From a checkpoint of a small transformer trained on Wikipedia: 19 layers.
Each number is 128 + 24 x the weight over its row's rms, rounded and kept within 0 to 255. Layers, rows and columns count from 0. The size above them is the row's rms in percent of the matrix's.

# layer 14 MLP up, 512x128, rms 0.0804, rows 228-280, columns 64-127
size [ 97  91  99  96  98  96  93 116  96  95  91 104 103 100  98 102  93  91 104 100 100  87  98 117  93 102  93 103 100  98 105 102 101 102 102  93 103 102  96  91 108 100 103 108  99 105 100  95 102 108  99  97  89]
[[185 177 121 137 131 161 162 132  63  76 127 140 147 145 128 142 136 134 142 151 134 180 135 163 154 137 154 118 151 118 118 128  99 141 159 135 136 150 116 105 146  89 163 132 117 126 130 138 138 144 117  98 153 100 135 130 101 168 107 128 116 124 171 122]
 [128 136 167 102 164 111 112 129 139 136 134 131  95 116 131 143 131 127 155 130 119  98 109 148  90  88 107 122 125 131  91 119 121 194 218 144 143 148 135 136 122  80 148  98 146 137 154 118 179 127 171 110 109  98 138 140 126 131 145 105 102 137 167 105]
 [107 145 117 112 127 124 165 132  93  91 146 135 104 124 155 107 119  97 140 186  90 142 105 155 104 123 148 100  86  88 102 134 116 116 124  86  67 129 142 127 155 141  98 129 150 164  87 130 120  57 109 140 159 152 116 116 105 114 121 134 111 127 125 138]
 [120 172 115  92  73 137 101 121 165 122 131  93 106 181 145 109 128 127 155 164 136  64 118 161 141  86 129 105 103 132 138 116 131 139 117 161  85 130 133 153 135 172 155 165 121 126 126 115 142 115  67 149 164 119 124  78 153 162 156 120 135 127 138 125]
 [175 115 117 152 144 154  98  78  84 110 120 130 114 154 151  56 129 139 111 147 113 132 117 154 157 127 127 186 154 103 128 123 105 104 160 141 145  69 132  86 144 167 147 120 122 125 124 163 128 142 133 134 154 136 120 116 127  95 133 136 153 114 125  94]
 [176 140 163 115 158  94 152 141 146 142 134 143 118 129 134 124 135 126 154 110 131 146 153 113 155 147 123 149 126 101 154 138 111 178 138 101 109 157 161 122 165  74 161 145 158 110  76 140 142 118 152 136  95 121 157 159 121 180 107  89 141 173 124 155]
 [127 117  80 134  93 173 131 143 113 120 128 144 110 117 102 146 131 122 148 116 166 164 159 138 110 144 123 116 126 129 137 130 191 144 124 143 129 115 117 127 116  93 145 110 140 114 162 143  98 125 141  92 103 146 153  69 146 101 158 145 145 123 142 150]
 [160 114 118 111 170  87 136 168 157 133 115 120 107  56 100 148 134 104 131 128 156 147 100 108 101 146 130 139 131 113 134 121 147  97 100 144 116 113 107 108 127 130 134 148 130  93 107 115 160 119 142  73  87 126 130 119 129 127 135 129 105 102 102 135]
 [131 103 118 150 134 132 150 139 125  87 126 167  92 149 126  79 165 118 150 122 114  96 174 118 108 120 148 116  90 137  84 149 116 102 106 118 141 109 186 105 174 120 113  92 134 137 135 113 130  90 122 117 115  80  98  86 100 118 149 136 137 134 121 148]
 [166 138 109 136 135 143 138  93 108 153 162 149 145 142  73 150 138 146  96 120 141 137 102 141 105 185 171 119 146  96 181 139 128 125 128 116 153 135 154 147 130 113 115 132 143 109 102 149 164 180 154 156 134 137 134 106 131 112 110 166 136 137  96 157]
 [140 130 113 159 128 132 148 165 139 133 105 154 134 105 123 119 141  84 131 135  83  75 134 145  96 132 124 114 109 105 103 128 160 105 182 101 148 122  98 110 124 151 147 170 105  92 134 118 140 113 150 130 140 146 157 154  98  98 118 155 163 149 133 197]
 [150 149 157 109 140 124 104 146 102 157 153 131 114 148 112 133 165 177 144  82 131 119 123 166 128  99 154 106 139 114 160  90 151  97 147 112  91 140 162 107 174 172 174 105 117 135 112 124 127 136 169 174 118 165 168 166 109 122  96 117 147 135 147  95]
 [158 144 138  97 150 129 111 127 131 120  93 135  93 124 116 149 145 145 105 124 144 145 103 139 113  92 140  99 140 111 121  95 138 163  99 134 134 165 164 129 139 112 131 123 114 116 142  82 112  64 129 141 114 103 162 107 124 133 133 164 140 151 117 121]
 [121  75  93 111 114 147 123 164 147 118 123 101 150 114 129 146 128 121 119 104 193 154  95 124 155 134 118 141 150 129 145 112 156 141 127 156 128 133 121 144 139 132 129 139 182 135 139 113 147 116 139 148 192 111 145 135  95  90  95 101 168 110 167 152]
 [ 87 131 155 129 179 108 141  97 147 123 136 152 109 139 126 139 120  98  84 118 116 106 143 126 106 124 130 145 134 137 142 139  91 152 142 106 122 138  88 161 166  96 128 172 152 123 111 132 129 129 136  98  98 105 186 101 131 112 152 139  86 115 107 126]
 [172 122 123 135 137 115  98 145 139 129 126 143 154 127 158 128 141 179 120 141 150  70 101 129 139 115 136 141 141 100 122 112 121 117  88 108 122 119 103 152 125 124 121 135 125 116 153 145 163 128 136 128 123 203 187 115 142 120 139 117 169 155 109 147]
 [175 129 127 130 138 140 172 114 113  97 116 171 160  87 133 131 125 166 119 159 122 130 114 118 106 100 124 132 156 116 150  88 112 130 151 133 112 101 150 113 131  87  92 122 162  93 137 119  58 147 136 113 139 107 116  93 100 164 142 137 125 158 128 147]
 [160 127 106 133 128 108 137 176 123 116 133 142 114 138 112 100 118  98 138 145 143  98 132 126 127 119  94 164 102 141 134 141 107 133 116 116 154 147 140 159 132 160 141 101 152 141 137 134  98 112 193 142 149 163 122 120 116 118 109 196 142  94 117 151]
 [147 134 135 110 122 129 113 130  59 150 136 173 137 153 151 185 141 127 124 168 171 109 121 148 146 127 126 162 186 127 144 150 158 107 155 151 107 127 154 111 128 116 120 122 119 124 139 155 128 165 107 196 149 122 151 157 142 137 107  99 143 134 137 132]
 [178 181 137 132 168 110 138  96 188 128 105 164 160 104 121  98 160 107 107 136 141 165 102 156 122 136 127 170 142 170 118 133  76  94 172 108 140  90 158 135 123 145  75 132 114 113 135 138  86  95 150 135 109 123 135 131 140 130 159 110 134 146 102 149]
 [148 167 124 171 147 155 135 130 149 141 116 109 129 145 127 111 141 132 110 123 104 105 143 108 177 172 131 132 104  85 107 151 117 175 169 137 110  83 106 119 158 109 148 148 119 130 101  90 126 115 153 128 133 151 143 135  95 120 146 120 145 136 143 140]
 [106 114 161 144  97 107 173 139  92  99 147  91 111 120 139 127  93 109 128 117 139 105 134 138 120 163 121 156 156  85 155 138 120 107 109 133 110  97 118 128 123  78 110 178 150 131 113  96 105 180 123 149 152  94  99  97 104 115 120 142 153 138 130 145]
 [160 168 123 108 134 141 145 132 125 138 138 177 143 146 170 106 148 131  98 134 155 119 138 147 127 156 143 106 147  85 156 136 116 126 132 111 129 112 126 110 156 120 170 139 158 127 157 156 130  87 144 156  90 161 185 125 120 123 128 112 146 106 140 133]
 [140 122 123 136 129 141 121 108 181 160  83 140 117 145 101 133  91  92 150 150 119 133 104 126  83 144 105 121 187 112 133 146 120 201 120 125  99 145 157 154 148 151  67 107 135 112 103 110 131 113 141 117 146 121 166 149 114 141 121 100 107 129 135 145]
 [123 159  90 143 160  93 166 125 104 139 132 147 168 135 174 143 115 107 194 147 124 179 109 110 134 121 151 106 159 152 160 127 130 197 151 118 130 130 108  98 107 140 116 102 158 155 141 141 129 140 127 111 129 102 154 104 119 119 139 115  78 133 116 103]
 [145  96 132 184 117 136 108 126 119 107 117 166  95 124 113 121 163 133 155 117 117 101 116 121 111 101 181 156  99 144 138  85 101 108 107 104 122 131 115 117 123 134 131 183 159 137 146 114 108 114  98 108 134 121 118 164 129 173 110 143 138 121 166 125]
 [140 101 114 174 135 131 116  96 153 136 113 142 101 107 117 179 143  97 146 128 115 143 125 100  99 114 140 130 137  89 139 111 153  81 104 143 155 121 131 150 171  83 143  84 146 144 143 111 116 117 156 134 158 101 114 101  84 154 119 101 127  71 116 118]
 [156 104 116 124 105 121 141 135 156 115  78 109 122 131 134  94 147 115 165 131 136  90 111  94 137 134 107 136 119 150 168 165 155 126 113 141 125 102 166 120 126 136 136 165 103 135 157 104 139 168 150 107 157 116  90 105 129 135 163 166 145 112 113 113]
 [156 178 150 114  96 150 104 151 126  95 126 145 105 130 127 100 105 156 123 140  97 127 155 137 186 133 113 120 145 114 124 123 127 128 126 123 162 126 164  62 121 138 121 138  98  69 135 112 118 144 170 152 142 131 106 103 103  76 113  97 118 130  82 127]
 [188 144 134 129  97 148  78 125 109 136 106 166 178 143 114 110 127 140 155  81  95 100  89 104  97 116 144  73 129 166 141 153 122 150 122 155 116 118 152 155 125 169 134 131 108 127 132 108 103 122 132 121 137 184 135 110 141 127 123 128 124 113 178 168]
 [108 138 138 145 100 135  95 124 145 191 168 151  86 146 145 118 131 131 123 116 126 102  53 141 136 128 143 132 142  95 147 125 117  95 184 128 162 117 148 166 121 176 136 127 154 118  86 124 141 140 120 136 120 139 138 122 135  96 128 149 106 100 130 118]
 [149 115 141 146 102 102 150 104 135 123 160 146 142 116 131 151 141 120 140 143 107 117 155 124 167 192 121 199 141 103 142 101 132 159 120 181 109 104 121 136 190 164 104 107 134 101 101 104 125 128 143 153 164 113 137 112  84 130 113 122  99  98 112 145]
 [108 134 145 121 117 108 131 145 120 110 102 120  86 144 141 116 139 116 164  87 150 155 133  99 124 140 166 121 117 103 153 121  81 114 130 132 146 184  99 106 108 147  83 138 156  44 131 146 118 120 138  92 127 150 155 115 113 119 118 147 153 140 148 137]
 [149 129 144 139 156 155 135 129 168  97 100 172 115 122 100 145 119 105 118 117 122  78 139 133 118 150 154 148 143 136  78 131 136 157 169 130  93 158 158  98 180 146 154 156 181  97 113 121 144 112 132 187  82 141 163 115 145 127  93  96 141 161 132 144]
 [175 140 157 136 144 107 153 129  88 127 117 166 158  89 119 145 119 119  93 123 125 128 105 121 155 116  96 148 147 127 125  80 133 127 136 158 136 143 173 168 129 124 127 110 148 156 119 101 138 110 135 139  85  85  98 116 144 129 136 115 109 120  99 129]
 [121  84 138 155 130 142 142 145 153 128 166 142 124 115 177 146 135 115 184 123 174 169 151 115 145 165 157 149 128 105 145 144 116 169 141 128 142 142  97 149 132 148 106 121 127 121 142 182 118 145 117  98 112 130 144 137 128 172 114 125 145 148 164 148]
 [144 134  86  79 122 140  95 153 139 108 175 113 145 145 102 127 124 120 110 122 132  91 143 126 123 146 134 146 105 115 127  71 119 163 144 155 139 172 132 126 108 149  99 135 117 145 156 124 111  90 124 138 157 139 138 146 114 118 129 139 153 153  89 132]
 [160 171 123 123 117 130 106 162  94  68 135 140  84 118 139 132 103 137 123 114 137 114  93 127 128 107 168  88 131 141 143 162  75 145 131 129 103 105 121 101 128 161 117 117  96 124 116 128 165 165 114 145 111 110 136 103 146 141 132  88  99 154 123 120]
 [117 160 136 156 154 125 153 116 149 122 114 108 104 151 112 109 135 110 109 102 152 114 125 192 102 130 108 121 123  93 106  93 139 116  94 115 105 120 140 103 121 136 104 147 107 129  93 139 111 172 129 151 102 121  78 168 126  96 146 186  85 143 112 147]
 [102 153 138 150 118 156 154  79 170  89 117 124 174 128 158  88 112 134 139 115  99 143  87 116 128 111 130 122 145 101 117 108 139  89 112  88 144 153 136 143 127 104 166 121 110 139 123  89 150  98 152  79 160 120 138 128 142 102 137 175 105 101 103 144]
 [162 124 119 141 123 154 103 110 100 134 150 175 120 133 127 142 118 123 155 127  79 116 131 133 145 170 137 117 119 115 153 125 114 142 114 108 128 159 154 106 131 147 163 122 129  96 123  99 149 113 154  83 134 141 129 154 166  90 125 142  99 145 173 143]
 [153 193  92  86 109 144  98 146 127 107 123 134 144 114 139 142 144 129 122  71 138 126 108 101 119  97 140 119  68 177 149 188 130 165 119 128 108 114 126 105 120 117 124  82 138 140 117 153 184  79 137 117 180 112 169 111 123 120 165 140 111 109 142 111]
 [171 138 133 111 174 147 171 141 133 107 113 107 143 136 189 146 183 110 112 155  79 107 126 139 127 162 159 133 139 148 158 128 141 141 136  80 168 117 101 103 158 136 156 138 160 109 138  79 135 146 132 155 128 122 144 109 121 145 122 153 139 119 136 131]
 [146 150 163 127 147 133 127 151 153 139 140 122 158 135 111 135 170 145 139 165  94 146 113 168 146 121 132 114  94 134 140 128 108 137 141 126 175  85 165  90  91 160 136 154 119 160 146 118 164 148 158 112 140 162 183 124 102 172 113 142 128 136 103 135]
 [111 110 110 129 135 134 139 138 147 165 118 116 101  98 126 118 132 123 155 161 109  62 152 105 124 173  75 132 102 152 112 121 159 177 114 127 117 111  95 119 161  96 176 112 122 165 153 153  99 128 135 124 134 114 140 120 132 165 118  97 145 125 113 164]
 [174 169 115 144 124 122  82  83 127 135  91 110 114 167  92 143 119  90 115 130 169 146 143 124 119 151 140 120 182 133 154 135 128 118 124 146 118 131 150 170 149 113 118 180 144  85 125 141 153 134 166 161 121 109 175 119 106 151 117 124 146 123 141 130]
 [112 159 116 138 125 109  94 162 105 133  98 148 159 107 150 149 134 151  89 151  66 121 168 106 159 140 134  99 167 140 143  93 166 145 119 143 124 149 108 200 167 123  95 141 108 128 117  84 111 107 116 122 125 105 165 118 120 130 144  86 104 100 128 138]
 [114 143 178 122 146 135  71 115 158 114 144 109 140 154 115 124 187 126 110 147 102 106 123 128 111 122 126 150 132 153 128 137 125 153  80 126 161  80 123 120 142 116 135 156 163 166 129 149 133 124 122 117 159  78 144 154  77  84 113 143 138 122 156 129]
 [117 156 110 107 127 136 131 101 112 130 118 141 152 135 112 118 120 120 138 108 139 119 103 101  83 128  97 190 153 129 152 174  68 150 100 128 149 109 130 116 171 125 118  99 128 129  97 129 168 173 137 129 137 130  88 127  87 141 128  97 154 154 132 109]
 [163 176 131 109 158 103 154 119 123  92 106 103  91 143  83 168 160 106 123 185 128 137 116 151  89 114 159 128 146 137 134 148 101 118 154 132 124 123 102 122 122 106 122 173  94 125  85  88 128 115 113 114 159 158 141  85 111 133 124 178 154 119 139 135]
 [160 132  92 127 127  83 142 140 133 160 129 109 111 137  85 162 159 136 122 174 139 181 101 124 116 124 135 108 140 126 108 138 142 154  85  73 119 133 129 146 162 159 102 172 144 136 103 129 143 108 131 153  95 130 136 156 125 145 118 139 141 163 117 132]
 [101 159  93 127 119 152 122 135 137 127 165  99 137 125 129 143 120 154 122 148 173 135 166 108 144 149 142 110 146 108 161 111 108 141 138 159 147  86 129 123 125 142 159 102  93 117 108 123 160 112 137  86 158 161 140 152 151 158 117 148 152 122 133 124]
 [113 156 148 100 114  81 133 132 127  78 122 125 131 123 177 105 118 133 120 116 142 123 113  93 146 164 102 131  84 155 162 118 131 142 163 143 129 158 121  95 115  82  95 139 121 102 139 128 122 106 161 148 138  84 164 115 110 132 137 123 125 106 110 146]]
# layer 14 MLP down (transposed), 512x128, rms 0.0805, rows 228-279, columns 64-127
size [102  90 105 100  97  89  96  89 100  96  95 103 116  97 107  97  93  89  94 108  96  93  98 119  98  99 100 103  96 102 102  99 104 101  99  84 104  94 106  95 107 102 104 114  97 104 102 101  91 110  94  93]
[[171 123 144 117  80 140 136 151 136 104 125 143 118 138 104  90 109 178 126 108 114 125 147 180 114 104 146 120  99  95 132 153 141 138 156 120 102 185 109 109 160 113 113  90 105 129 137  72 140 117 113 137 118 123 106 110 134 151 141 109 106  96 119 161]
 [148 158  94 148 141 155 147 155 107 100 136 119 176 167 138  82 136 139 147 163 115 100  83 117 118 125 131 131 146 130 152 142 158 117 102 153 109 148  97  79 121 134 142  94 124 106 113 142 118 135 105 139 143 151 124 134 109 132 118 112 107 120 110 146]
 [117 110 110 134 108 109 103 139 121  97 152 116 109 146 118 139 147  93 145  63 112 151  79  99 113 122 159 145 110 150 144  97 150 126 134 140 135 159 124 128 150 163 113  93 120 143 161 139 133 141 112 144 116 117  57 104 139 143 107 141 144 120 159 137]
 [130 106 137 122 179 154 113 103 147 110 113 135 152 111 153 107 163 122 149 123 115 137 156  67 152 161 100  93 149 141 179 152 104 154 131  75 158 157 152 152 163 127 137 150 111 162 158 162 128 149 166 125  89 113  98 145 107 106 130 125  93 134 115 122]
 [142  96 138 173 108 105 100 127 140 144 134 105 149 137 124 140 109 140 140 128 153 162 123 109  87 134 129  90 112 112  86 135 163 128  99 146 162 141 115 140  87 125 122 147 159 110 148 149 149 123 107 170 156 119 135 111  89 177 129 152 114  94 101 126]
 [130 102 137 155 155 155 150 100  82 139 134 147 113 144  85  67 163 132 100 120 123  97 130 141 131 145 129 142  79 132 121 110 123 125  99 136 139  95 118 113 135 146 112 123 132 139 154 107 184 140 156 146 128 127 141 105 151 140 142 131 147 132 164  80]
 [130 124 142 148 141  94 156 105 130 115  87 125 138 152 133 140 101 121 130 126  97  75 150 124 108 136 104 123 142 130 121 119  72  91 147 105  93 123 146 174  92  79 149 184 146 132 148 144 173 168 135 153 133  97 122 140 107 143 128 163 117 162 153 109]
 [113 131 147  86 163 154 143 123 126 120 106 116 126  86  99 176 120 150 124 132 131 109 146  96 105 124  85  87 129 129 144 134 110 116 145 143  88 138 123 133 100 148 123 117 135 141  88 130 180 129  88  71 105 153 149 113 161 162 144 151 158  97 145 136]
 [149 115 135 105 115 145 119 119 140 156  96 128 173 174  91 163 114 101 101 143 128 132 135  89 151 110 134 128  96 155 125 152 121 120 142  94 133 146  99 100  91 155 107  99 149 140 171 139 136 156 107 145 124 163 141 141 169 116 147 147 145  75 110 142]
 [187 133 158 115 108  94 132 139 171 155 129  95 143 100 158 174  99  99  99 150 104 149 115 144 125 122 126 138  93 125 125 122 124 151 168 135 123 106 138 141  94  83 103 134 171 131 146 133 156 143 131 130 147 145 131 101 134 122 119 144 114  97 127 158]
 [134 138 127  91 129 159  89 104 157 134 132  97 124 134 126 144 133 140 110 156  95 150 144 131 178 150 101 119 154 111 117 145 126 131 152 137  86 155 140 135 138 144 106  99 164 200  89 160 126 137 134 123  94 112 111  85 115 144 100 131 147 127 136  78]
 [131 146 112 152 119 100 162  94 136 138 116 127 154 121 170 164  82 149 152 176 125 127 110 126 128 167 116 137 142 138 136 108 114 140 150 170 135 119 111 125 138 113 111 159 115 120 141  84 113 136 114 133 157 132  96 101 145 160 139  92 119 138 137 106]
 [138  92 160 139 145 157 153 108  90 169  97 101 115 136 115 104 169 152 160 115 114 126 117 149  97  80 195  85 155 125 122 104 106 121  76 159  99 107 154 156  89 153 162 133 141 107 151 126 187 111 134 140 136 165 158 166 127 120 128 110 109 155 105 121]
 [121 129 159 145 108 155 126 164 121 116 128 146 136 117 126 172 105  91 177 101 135 119 149 109 123  96  95 149 138 134 113 104 156 125 157 141 206 140 153 163 121 102 108  90 142 116 153 124 151 126 113  88 110 143 166 105 153 111 116 129 136  89  87 105]
 [139 140 113 138 138 157 138 147 112 150  83 128 158 150 143 146 164 145 102 157 174 185 113 136 119 173 142 101 105  69 107 118 133 123 152 171  98  99 123 108 125 165 169 124  71  64 135 113 152  95  97  77 112 176 112 144 144 164 134 148 130 130 157 128]
 [131 130 139 118 135 100 116 150 121 119 147 124 136 147 103 114  88  97 176 126  79 147 145 150 110 167 135 129 145 162 126 123 132 139 130 109 131 167 109 104 112 103 109  91 147 136  87 136 107 169  97  86 186 131 133 139 154  79 143 125 121 141  93 100]
 [119 155 120 165 154 140  83 112 131  97 118 140 116 146 137 130 133  79 155 119 115 158 158 139 127 150 115  84 163 164 139 138  97 162 128 100 126 179 105 153 125 156 119 117 100 184 133 167 127 124 154  89 145  92  73 128 123 107 124 176 131 150 161 175]
 [147 109 130 137 122 137  96 149 102 150 123 142 146 138 101 173 136 161 116 160 113 119 150 116 135 128 116 143 132 122 159 146 166 141  94 130 119 146 124 104 175 105 143 146 173 149  96 102 105 115  97 177 122  91 140 172 106 121 121  71 132 161 136 102]
 [129 122 121 137 137 140 124 116 201 131 124 129 122 153 153 141 150 125 160 118 141  71 112 124 130  97 130  99 115 140 105 126 119 135 136 125 137 115 115 121 136 157 166 123 116 154 106 123 148 132 119  98 130 100 132 130 142 128 131 172 167  99 104 149]
 [140 147 140 113  74 141  98 148 127 104 106 125 137 191 154 112 122 162 111 109 176 149 112 100  80 119 120 134 147 121 143 115 132 127  92 154 105  98 128 121 111 107 144 142 120 137 117 123 119 114 110 109 103  79 145  85 125  88  87  86 102 141 134 137]
 [ 93 112 124 131 118  93 129 125 118 128 107 156 155 123 128  85 155 104  95 140 110 133 102 137  78 127 132 117 162 170 104 109  90 108 102 163 140 149 157 145 102 149 136 153 128 155 149 132 125  67 101 122 129 148 145 133 121 161 159  94 118 170  98 178]
 [165 128 146 116 130 132  85 134 126 152  94 132 145 114 127  84 167 129 115 164 141 148 145 124 151  80 107  93 112 128 136 113 114 155 142  95 142 152 128  87 143 172 145 113  75 135 142 187 141 133 121 104 125 163 138 150 129 125 130 128 145 110 153 120]
 [136  90 115 135 126 111 138 149  87 116  87  97  91 114 109 120 157  90 153 144 110 131 119 127 135 120 129 125 103 122 160 119 147  99 106 107 103 101 157 126 141 162 152 129 113 184 108 118 119 145 142 112 113 143 105 101 110 162  98 135 111 154 135  80]
 [108 155  88 129 124 145 133 119 150 174 104 114 120 137  61 111  83 132 104 132 125 101 127 108  85 100 102 169 121 126 112 175 105 158 127 140 138 134 146 136 154 109 123 163 116 137 172 120 111 137 117 147 150 171 132 128  90 116 173 131 104 140 119 137]
 [124  83 124  90 138 129 199 103 132 150 116 111 108 117  75 130 143 163  96 141 138 148  98 119 103 114 100 127 138 107 123 160 114 130  78 129 126 125 170 125 146 148 130 152 119 123 122  82  91 129 141 132 167 137 144 129 135 127 156 117 116 132 131 129]
 [115 146 146  88  81 132 101 143 110 101 180 109 118 146 185 117 139 116  98 175 122 137 115 125 110  75 122 132 102 157 170 147  99 137 113 121 123 125 137 149 127 128 146 139 100 158 123 127 122 170 118 148 127 136 125 167 115 110  94 178 120 116 118 150]
 [120 120 133 154  96 129 124 139  98 166 147  89  93 133  99 133 142 109 112 107 182  72 111 101  99 146  96 137 109 159 105 139 100 150 112 111 109 129 124  94 145 120 131 155 160 126 150 135 103 160 118 147 121 103  81 126 155 156 158 150 115 148  86 146]
 [119 134 150 142 141 161 110 126 122 116 114 137 129 120 100 116 103 159 130 145 130 165 137 142 107 114  84 146 143 111 146 124 131 108 183 152 102 109 140 113 109  94  97 126 145 100 136 154 108 112 158  83 132 116 108 119 106 156 160 139 143 135 130 121]
 [154 130  89 107 101 146 108 110 151 128 133 131  96 154 137 115 118 153 167 173 154 123 111 111 153 118 156 145 149 116 100 152 103 111 141 110  95 136  79 127 133  78 158 121 162 142 124 126 132 122  99  94  75 126 120 106  84 122 117 110 149 112 139 132]
 [ 79 173 106 133 120 164 132 117 119 143 118  89 142 101 169  86 173 123 137 165 124 121 115  83 119 151 118 138 141 115 142 105 163 109 171 114 100 112 137 131 125 100 105 113 140 142  60 111 149 112 101  93 167 144 166 109 138 183 142 117 112 153 135 138]
 [117 135 127 108 131 158 185 121 144 176 149 136 133 140 155 122 120 167 122 125 119  73 146 136 165 103 127 150 112 137 109 150 115  94 142 144 123 146 127 112 102 157 114 178  76 155 151 153 132 158 151  83  99 182 158 109 107 133 130 108 127 119 122  90]
 [105 117 129 115 121 145  96 148 140  81 150 149 123 111 123 105 114 115 100 121 111 135 150 148 113 160 141 131 132 141 177 186 171 129 144 109 118 137  91 128 109 104 176 171 123 128 151 116 116 115 143 151 113 134 143 119 191 123 114 160 104 108 113  96]
 [156  76 148 119 116 145 142 123 154  92 145 123 126 112 116 144  96 161 111 111 139 121 131 122 137 113 151 133  94 112 133  89 125 121 176 140 200 106 114 151 176  83 136 144 115 108  91  86 124 154 143 166 143 152 109 114 128  93 160 113 173  99 108 143]
 [166 154 119 170 131 157 134 117 139 133 185 155 142 100 115 110 127 107 111  96 143 138 117  85 165  96 136 148 143 148 187 127 151 161 119 107 124 138 167 126  96 132 110  70 107 122  88 111 110 184 128  86 137 135 115  93 101 116 162 137 165 129 153 122]
 [112 103 158 162 121 123 123  91 134 175 137  85 117 112 132 108 118 135 163 156 151 142 107 163 128 150 143  88 183 132 128 123 171 133 172 115 107 120  86 143 117 114 113 121 149 132 111 125 153 148 129 100 196 116 146 119 177 117 126 144 129 118 131 127]
 [131 126 110 108 152 137 149 151 109 113 164 123 177 131 110  91 155 118  93 108 104 104 102 117 142 130 120 121 161 174 129 117 131 182 101 107 122 117 154 145 100 170 112 105 130 129 119  98 146 104 121 155 111 142 147 116 176  90 152  96 101 145 158 126]
 [ 99 148 178 148 140 144 151 111 141 106  87 153 157 136 157 194 124 128 144  92 103 135  80 125 134 140 126 102 148 167  83 150 149 111 135  96 165 121  86 164 118 124 143 125 136 125  95 135 126 171 142 164 143 131 129 114 143 163 156 110 131 145 157 123]
 [175 168 137 141 123 128 144 140 149 141 143 120 173  91 118 139 148 163  98 139  97 115 110 138 167 137 138  94 123 133 107  80 116 135  98 121 108 107 149  79 140 136 102 142 101 115 128 141 144 135 127  65 131 133 125 114 146 149 126 151 106 143 116 135]
 [ 99 132 111 126 118 169 142 127 140 111 111 145 169 121 152 132 140 112 119 146 116 111 157 179 124 115  74 112 105 138 113 150 123 145 111 169 150 129  92 149 146 134  93 106 121 139  90 114  96 117  91 117 109  61  87 119 108 127 127 100 179 128 142 159]
 [175 149 201 132 162 130 113 156 133 144 125 140 117 154 136 132 106 138 116 132 121 105 172 125 160 110 102  99  95 123 130 165 156 126  95 151 138 103 149 140 155 148 109 139 126 116 121 155 105 164 111 122 106 148 133 154 112 116 114  72  98 135 122 108]
 [122 132 149 116 140 141 125 175 154 126  96 109  83 120 143 138 129 127 132 126 115 111 133 110 136  83 141 150  94 113 128 110 144 115 110 163 102 131 109 144 122 101 149 133  74 109 149 156 135  90 172 176 186 109 157 115 102 178 141 133 144 106 136 131]
 [122 134  93 145 122 132 126 112 119 130 105 106 138  98 112  77 147 120 107 133 128 135 143 104 183 119 154 157  78 156 112 108 160 155 149 144 146 175 181 135 120 115 139 109 151 127 118 114 163 113 147 151 102 134  77 144 153 117  65  74 142  70 116 109]
 [ 99 136 123 106  95 141 116 123 117 160 161 112 164 123 168 114 106 191 148 126 113 168 116 140 148 125 109 116 136 143 122 126 130 168  98 143 148 116 114 123 151 105 122 143 102 154  96 163 140 149 135 112 141  70 109 139 125  89 151 142 141 148 137 136]
 [120 152 148 148 133 152 165 165 112 122 111 107 134 126 108 139 148 123  73 145 140 120 105 109 164 184  80 161 118 108 139 137 106 121 139 147 114 142 143 138  82 158 156 139 139  91 149 145 107  79 141 118  92 126 157 128 122 102 122 127 118 128 154  91]
 [112 109 125 137 105 154 105 119 172 132 160  76 135 163 146  76 126 118  91 122 142  98 138 135 130 142  93 107 128  81 143 119 124 142 168 106 163 115 140 134 117 118 121 108 160 121  76 158 149 174 105  98  98 133 145 106 116 133 107 126 105 104 106 165]
 [128  97 117 122 101 156 137 119 106 178 152 134 167 152 123 148 114 112 130 131 113 131 119 121 106 144 162 145 164 115 145 112 148 117 142 114 138 101 160 127 136 150 143 141 148 158 138 125  95 100 106 123 119 118 141 116 125 168 162 139 105 136 111 124]
 [148 120 166 121 120  90 146 178 146 121 123 120 140 147 150 136 159 157 131 106 129 103 162 140 162 109 151 118 114 107 161 112 143 119 111 110 103 140 136 124 102 109 154 138 181 159 121  96 114 117 156 123 142 143 141  99 115 128 105 123  85 107 137 145]
 [ 97 153 140  93 132 154 182 127 123 120 136 156 120  79 150  96  89 142 162 122 131 164  59  87 106 113 153 105 164 180 126 136 144 152 111 114 136 136 125 136 152 177 101 111 155 122 144 141 165  82 125 160 112 114 134 126 133 108 131 133 127 108 138 111]
 [121 115 147 141 135 130  89 146 146 119 138 116  78  83 128 127 140 164 134 129 122 166 144 115 113 145 140  70 139 168 112 101 126 104 132 130 107 152 160 149  91 112 131 124 149 112 151 124  77 117  82 154 105 120 192 143 158 123 139 137 102 125  80 134]
 [118 132 113 150 159 147 141 107 111 155 158 157  83 114 173 105 135 116  98 141 166  92 144 177 150 126 145 131 144 142 125 149 131 112 120 133 149 130 101 120 165 111 131 100 133 135 110 138 153 137 140 112 130  94 150 106 119 143 141  76 134 130 150 157]
 [128 127 158 146 116 129 109 140 154 103 107  82 103 126 146 137 140 157 116 142 122 119 106 164 107 179 139 147 162 149 143 143 128 123 142 107 133 141 112 132  99 126 101 122 109 114 138  89 131  85  72 149 158 113 120  65 151 149 122 110  82  99 138 137]
 [113 112 146 128 100 102  89 108 112 115 110 154 140 138 112 136 119 138 141 104 108 112 119 125 131 146 125 114 148  81 190  92 126 131  98 120  90 124 120 138 127 148 144  93  85 150 111 115 115  90 136 118 116 156  85 118  96 115 151 137 124 124 127 103]]